{"n_layer": 9, "d_model": 160, "n_head": 2, "n_kv_head": 1, "head_dim": 64, "d_mlp": 448, "vocab_size": 818, "activation": "swiglu", "norm": "rmsnorm", "norm_place": "pre", "norm_eps": 1e-05, "positions": "rope", "rope_base": 10000.0, "rope_fraction": 1.0, "qk_norm": false, "attn_scale": 0.125, "bias": "none", "tie_embeddings": false, "parallel_block": false, "init": "normal", "init_std_qkv": 0.0357, "init_std_o": 0.0, "init_std_up": 0.0357, "init_std_down": 0.0, "optimizer": "laprop", "lr": 0.00235, "beta1": 0.9, "beta2": 0.98, "weight_decay": 0.14, "lr_head": 0.0128, "grad_clip": 1.0, "warmup_steps": 362, "schedule": "wsd", "decay_fraction": 0.434, "decay_shape": "linear", "final_lr_fraction": 0.05, "batch_tokens": 32768, "seq_len": 1024, "doc_mask": false, "train_tokens": 180300000, "steps": 5503, "dataset": "wikipedia_en"}
Each number is 128 + 32 x the weight over the matrix's rms, rounded and kept within 0 to 255. Layers, rows and columns count from 0. Numbers have three digits each.

# layer 2 MLP up, 448x160, rms 0.0519, rows 227-240, columns 0-159
118148135164080054169116169140133145124098185093117200174147115085160106081203088097156168141081078161094036105125125068157092093165156172119142082139151137063173118081161062061100088157031094093079081116045153149117153122094081120065101090106095146104073088161169109131153136060088121155194162141099145157083139116234167143112136167056084080036158142201046083132143144083137108121068072123164175106099080103135185192148095173091208108084106092161131157066153219213187104028081171
128120160119117123100148121146089130146125117150107143147135120125120157128147112128098119074119132120120114103132130144133111127124102137139130122130126127127134121121132136132133114140118131148139114116131132139155113127117129110138121121149124122127123138138118130131144138168131135139129097135137134146099131157124131143172123134125117108108110136129110120127148128154118136139111119108125131122123140138116099139142123115125138136132142119105108140132123115114127128113129122
125138127154129123086142131101112119123116126138152126138129131121138128128133113125153152127090116127134118127115120117117140129126137147096125130154130114123130132120138125127106126139103120099118153133109133129101113170116115119110100137114112123154114120128125145130115145097143127135134145132113099123134124177150136140190125132142122137117155126144140122128110126099135120126128142149139149120117123111134147153124097118128094134131155143120137137114142146126123137101114123
103125129122118128141137130067145138127134135133124127121130121137130105130121138128133127198135135122126121131135133122126119121130126137140127121164123120128127133128130123129125128127120129136128133125134132126087132121122126130137128127134120131127131125127124129122127127144125126132128135126125123126125116113141130134095128133127134083134121125124135129127126133127131130153117127117125133110113122124124131126130129127131141124132131118122127129130135125135137124138119131
182142146246134136142059070149148131088136118083143065139171047139099114193190098095099185148114094133123121147093161116036120130169129071116068121160051076036128083109082194119097144131117146118060077137133132144199104083153112194145162104070125068197164180109206206184182161116064163176106082083153139116058201150146135105119129101090131050103147079124142119096131160141182129138154093161128117098111109103155148146149136133057092152161100153072172085166058185110090120088190155
131141106134108131169139145131110026123094093088174100127116106177073113179056215118037112130188177084165146104146136150146085114188077097099198108187090070170116114100080123188151095070178124169147183110151098151149136216192088060141134160126148137118135127114169146113176185115100155108067162073172160123204068140070135072128062086187186065148042106115096178143218126208124176119130135108163178089096114168154129168184193073181127179156156191140182193139108145162082187097078102
119110144113110114096103120108127151131125146129086141121135103138083147098158113137119145163125078106137148163112122127135123081154123118118139117141171131137112155128125147131114147122128123116139154106130122126133141135138117116088139116097108115135104142163114160132122124076108094145097108151113115120108070078143110135176107139152140113137112111157156119101116084121161130134131121115136163108098066124144145176164135114120149155129078133165116100088139148150137129072112129
140116132118118100118136165077128161105143148165156107110135150146123137106138124135149143119139137147123131147130151132128085150110139121122144099164149119131123137133144114134135123131133129096141122126130128136100139105117118123125125121138122115141114113117147122140113112133135111099138144086121122138116113173139134123142119144125131132142156136128150142131119108114115123147114110126113132118144099121108162114131162151147152118136155121124128126136134131136161132122145130
116118133107115133082128129166135144132130135138137111122132149126125123126131131127147131165149130127139135128122123127145094128126134131122131120160129136130124123138117125138131118119145131140138131126127126127132139128134129134123122132139121136133123128121121121122128116125126122127130124115126111128129128168134122118110129141125137142137130133127149130133131131124117124129129126125136141124129133131123133129138133134126121135123152135126129122125130105124128131136129131
142133157112123136149130124179129140134113126153107121120161101130119144133126110126091164147162110147139139138098118109140100127109135121116119136071146145144122122106152122127126122139135124107119129137113142131113136146127127126092125130126077151104110119118144111141103118088132138143126129131097109119147116088143128137172124139151115118120150126142095109142106116117122127130124132127153131142130117092134166133140119142129119132149116104118114119134139133149135098131108138
127127125129111132080126141125125134123111120119142135112122148117126144131129139125118123125129117136124119125116117135129204136130131125121125125122132116124128129129135134133124135124138123145132131117133122134154122116129124125146120138125136122129125127123125131110125124129121130130125118124135116139127134162139138120084131122127138119110129131126143126123130134128124133137134131131139131122115136129138118123134136140128123124133136126122119106140136139121127120128119133
131122129138125138141106125074120134138128104113141132136132134120132112118123147132111117160108134129128122121131152135120143135122122138134142133161116153123134125118118139129136121125141128129132131119132134136134133107113126131157123134101138132123140140150137132135133136151117125135123119133147140147120146084111118126137125129108111115123112127123133134106130142133120136143132111130119111129119119146133110125131109128126126132139128132123117117126121116122133124123109133
103162058194180149059192079119162057167107113129120107173133130165171053114140136152104130083138124174106082133125068135195095121082098193156163120135200154118112130220167096113137138116067085098108107105043141138126086093067150127109172088116090087104075065067153072144202151092190088098118151115104084089167129122109092152155101135100140104036121141113104097155141116039115156132095126089071195117109099127171135113104134157156142103126137097092176143127144127164093110167124145
121166196053115096075092124089073147099072214158069081148118082142147173037132150125140092161150126129141125148093077132095140156132132107087158074142157110097128119134181122183106103081203151140072097169115156124165166117150129238102103129122101189080173150132110133201065101139139152118255077085079089172148136138137122148150102169118135155114159165213145085117151130051135115079153121118089172078138140130132119094145126147143121163134075123169106124112178100157180076176154172
# layer 2 MLP down (transposed), 448x160, rms 0.0491, rows 227-240, columns 0-159
103149168074064055225151100101079166125101114147104088151163159201176158123094163175194110102117141088146083212220151097133087160114133146141168088092182085104194127152094110170121219161127189100151173157132130118151152192117113072089075190066158131159115213230197209115110124212097137211231081154137118162149052141096058000124164192093155046124151141153087114048088183255146117176145065133101000089196109033128121138094106132073132173239148149128046047089252171048106128062120095
128142106129135136128143139122129130130143129122128139109125130126122126121112124102119113111129124113127128094131126146138137121138137148138124135136123104135123126123119128135119128125137115111126126115125131139155146131135136130113140143129148122113135118135117109109103119122140113124117118153119117128119141129130134130135118129131105128128144115135117115118144130130123140129142129148127132104139125148137126130125122132122121140130123127139138139136122128122131123122139122
115135109133116118160131125144130145142109133133146133127118133144126131142104144135121126161088166126135102110124132121144143139129122126141133118125116102109147117147128147137132137120121134157122140129126124113140119114137140128131117132149134115133095143109143126136110114136137112111113118131134114132112121106126133125143096139101154111127104129158126121113145127142124132146119127123137147135119132117128122118130120130124129145114116133124146136117113126117142113117132124
122136130136123125123128132139124127126120126121132125133126131128129131130122133118119132127122120121122131125127127127123129124129127124140132125132125140129124120131125133128126117122130123127130131125134134127130128130126131130121122123129126137136127130123136130124141135114132122119119133132128125129132128133119118142127123123125124130131127125127124120119126113112122129132132138122128120133137125129130118122126128130127131122126135121127140126120135121118126124137124121
139113090129115083099152120103127168149156130113141146156128148154080096105120219132113084144169122128173163079137076025173177136188087067121153137207170174216154123082065156111128126131083101159142181237081124182117182144065141151141152138138127153232171115053084155114179177174137114083099117162184082152152166063095112241147101155204129191140139076118071108060087097113222158106068132159121093148120126146117187238089170094138178161087124119125139171067214169142184070143115162
159103088221128122124152126143144125202127081091112186072061124158154103176126124109144129197066093116094094073176178173126179125088080134182112197090100088113205136176114064103114191120196033099142123089130137125131066222145152089136125129151131176096104192099172133149134201132069157096185204071089101096070101170128113020135146166127098131056138124161141120136173160122219157134092153116212107099063177135131050057142171086091171106223124178087095133089035121140084166109234078
099112142115134132118093116147128098136126144105142125162108153120109137100102164126115133122165140108110118117161086103164131139141081146116145184139116153128080115109117119122138111121114137134115148106109132137103150126141116112143105122134072118108122160148156109104094097134122092180112129122131144131109148114141136152132113131121114137116141135129070146130151162091111146149092144120154104156081103150147147161138119141168129151145177124163136126099131130164125107137095105
107116121136140125118140163125132142131113119143121118157154132142108108124108131115130145160103112158142112091124157148118129131105154150141123117117143120137111138134107128116138139115123118123116119111099149126138146132125101120113129103102142138157108121136141136115127142107143119147129141117131148163115124131148137119118138109125133145140143109139133131124113132103108134122129104134119140152141138132152145119120117135145128088139161120134141136125125155130123117112128122
124130130117126145136131125130116132114133127126123108121126131132132135136128137136129127115122122129118129140134124130131129120137137110120112133119141134124124136123132122138134130117134117141121136140113129134126123131131115121130137130136122129120126121128135135133132113131119124131121129115128136116131120129127133126126126127127119130130120134145134132140134131117124118125126125123126130143131124136118111136139129138122120126124116137126124128123121125134125121126125119
103144107143136128132143153105143139132136114128133128138125146117132140144126095134151152132141147112127111133124121143120109140115129119131111146147127159132127116149114155142165133125145099120114141148115151108115135134145139121121137130144126113148132111133142124122133132150128119152140124133149108120103123130135150110135128141126126112148106113103103153144133141116113135127137138126131122120114137142122118127139121139125140126151160131140126122123137164124112104104134124
121136136121120134134124142122117127128130127132138128138120123128119123125134136137128114122128134146126123112130135125118127132138131121128137124127135117131125138126121135139122127122128114129121136132140136135115113132113138131135127139130138138129134128127124115116132126131131136119127132128126130127134133120136134137146129125137136133118133125136131133132126128117132133140131120129133123134125129133120127133132138119128122127116141126120116136130129133126121128129124136
120136124121133121130129137124142124129134123136124141122129118123124129110138146140128137125123116108132117108125126135117123131130151130122129130128108120128126102124113126136128120099123128133138117117110127133118122119125114155142142139136117121131118140131120106130142107114126114128141132127118133125137133130118134134123145118138139126136127119127128135140146136139126133136142132127116131140121131121144133123136125127130132134118131140119166133131136127110127107121138134
099124101182162176139124087122148160122214144103167072124121165190103121082112129209099102149146144144190091116197148140144093218105151084117119115101129137145041152087108100133096137090099074132125140198210142095079170143160136200117120092093102055161095076117102151100073137121168098093132153182117086109123115141105127102066115189178200175126076201074153150125074104146093160101095113118079150132211129126164137162158130147090151077065107186074142173107122161136153156109043127
146124137055064078122142124128095147101125099127109118128138054178132131050112160159134099149147173155161164134142124170066161165106136123098149044123140105101083090160099159154118130058178153141075138124148108153210108109152166239137102097123158097086232173171070180139122152122194192108214023071131133219201147123133120118099153148115160127150142169209119085149117131135141079038130127153050109082178156088116130052153145134084070146125084124141080110187154078164161102166183126
# layer 2 MLP gate, 448x160, rms 0.0559, rows 228-240, columns 0-159
148130139110134126108140139129099136131113111136140121111163142125135177127113107138117119155124134121141117129121142129125097130121147113119129137111123085099133109119136135142119108132122121115125120150135135151067115135137120127120121125129138138141127138110128143139108127156127124142134129108135120139141123098125131121084122115115136119135138128120152142121113132114127113118139117099125125124126143132149128111136138151114103133147140149133121133131118119102118109123139139
114133131121139124140151143112128133156117123125120156142104130116135152115110128138135111157126154133116117133133107145145121132130124130173130122148128131149137121154127099127126114132132129145132126143112129126088123099118133122127117114144128132137139124132107113127139106140142134127128142119127153146132125123135119147136117131126128119114127135120128144133141115141109136145112121122108148130144127135120111120141114135138124120127130100114116129120118114152132118111130126
123132120129142126149131136141134132131131132110116141117123132126127110129115107118165127132139134119124129123124133128132128113124127130135123126119142128129132132122134124120125135124139126115128135119132128133089129137134126130124130123135126134132127123136131121126130125136126127139131127134123123126127122090130127132146118128128139115131131125129110127131132111115138127120124132125128136127137120133131125128134126127138146125131128127127137146129131126133131125133124127
106169096165122149053160141153065205142126213080075097079020164120137165112074160151185156096121095150151133096125104081129091070163106083206143130184148153179124161123084051141111081115149131109141212189102169096120178092097095137177145146151130141110156120180092169155098101184064131116083092196132122147125159157104039110200106126175110149047135111056129184075091168165126181017124123177156137200097147062174185211121123140156118115160123118146157184081148185103158107087052122
154122078081132183118145096149115073146180156097182079094118151156162139099101156206129102143211172137182170188107103089157039157110138079087089139134096110189046170127133180143133133081150155135118175148102098128160143112186128156106167155150082134175130133163120097051155121183156144148095066160158078117200092106090092107088081140169191126151105112024076216090101119161124153204174182088106123150166132152144127179147180124146024104119153131095135105185113085148137203163051143
173118165134113124120123129091158155113143165141095071133148103154117155117145134158100134141143130149140150134113137148136170162109152100137109063104124123101134123132127140136099111139126136085166102124134132127175165078143108167118123155099183127132106132122125130151109165107096112121137102086152101145113156147118120097100140105143133064124131151134163139112146128144131114110144127116124135125121132106095116123136149152107120120121141160122145106131136121116157131137159150
112143138154133128150156110167135118121146154146112121130124153146117112133125071127072127250128133113122103099154131129130151140102103132143138119184136116133133143140120119136119124113103117105124142134114118116117131105132134121144135100156140119136137131112134090156145148128126118136125101130148130120100141172125128144117145112096124163127124110137113123115142133111131143127111119126132145096112148120125139148118122126125167137105120122114139121109131136122110122133134127
131131119130135134112129112078122126139131115124125126135130121123118128117127163134159121118135133143137121131125099130128131124125122122134128117160127116130126120125131122142129116142124127138132112119121132122132132122120130124113121125135133118139136130135127121126123134128124115130137125127138130135138126210130128131058118131128112157127124136120157118125123121129120136131127108130125133128122128130144136110138127130129146118134129120122115130125132134123127127117134138
129143153132129140139141118101146125110116148083088149109134136143142116131101125116096119127146100143126133144130131135115177126131114120141136122072127115123129144118140141128120101118125134152145123103124151126118110138125120122139123144104127145106116141129111147111118144130111123136132102150112111129116144194128118141083135113109122168119138107146141117110131113121135128101137118115121143131099145128103122125110123122127116132162132127134128095137096134108116093128115123
121125123132133125109129122121122117130125122131120122117138118138132093134135119125142130119120121124131130127123134129116140127128124113116127140138121122130127125124121138148124118135123124145122136125133129126120120131131131120140136129124133124135127133118122123123128128120125121139125126133132130126120117161140131120041128124128130154129132119116110128125130127130124131115138132134130130128132133129134124125128116121114112128140121126133123126135131133122120137123120133
122129110153140126133134124096085141118129128121120126133133110134135111132140114133120132109094117137126121127117132127127176116137121137113107128131131116135127122124115125117135151127119129128112119121133127138102128135117135120105131127110124124130132126121135129150129151134134115142128130135120129128118118141124128129055137118123131067115125121129097132127119134127147136104130138121127130143136117124126121117124133113125164119145093136124131138120114157148118124139125138
181147180136042087175115106171138180151092194199104117104105117147052115148213158216195187162185111169097087198127119089117143128132085090084129047087127123087135145089197134110137123150118128183129136152136141116096124109139110088184132095114104175153136134142164152087102219127132156105148097093105125156083094129185096212072194144076110137090146178124180125103090093170123129174099130187133138143078118133072154130123143158108137121150094125169101140131138111116193069136098185
187122069106138110160174120130109080171207039096192158094148090117138082156080141158194117134084229168128150109171145150123092152070141156059158167137078150125073093164081134103126147102130137101100139101138060108113103166141136112152141121190092042147155127163099121071220143154210109126083123126160171135153142115110126095196162110122143141154077108113096159144100165192185108115100094079107038127183105087142143083147176090101084141122147153100139142170099092182086129137158059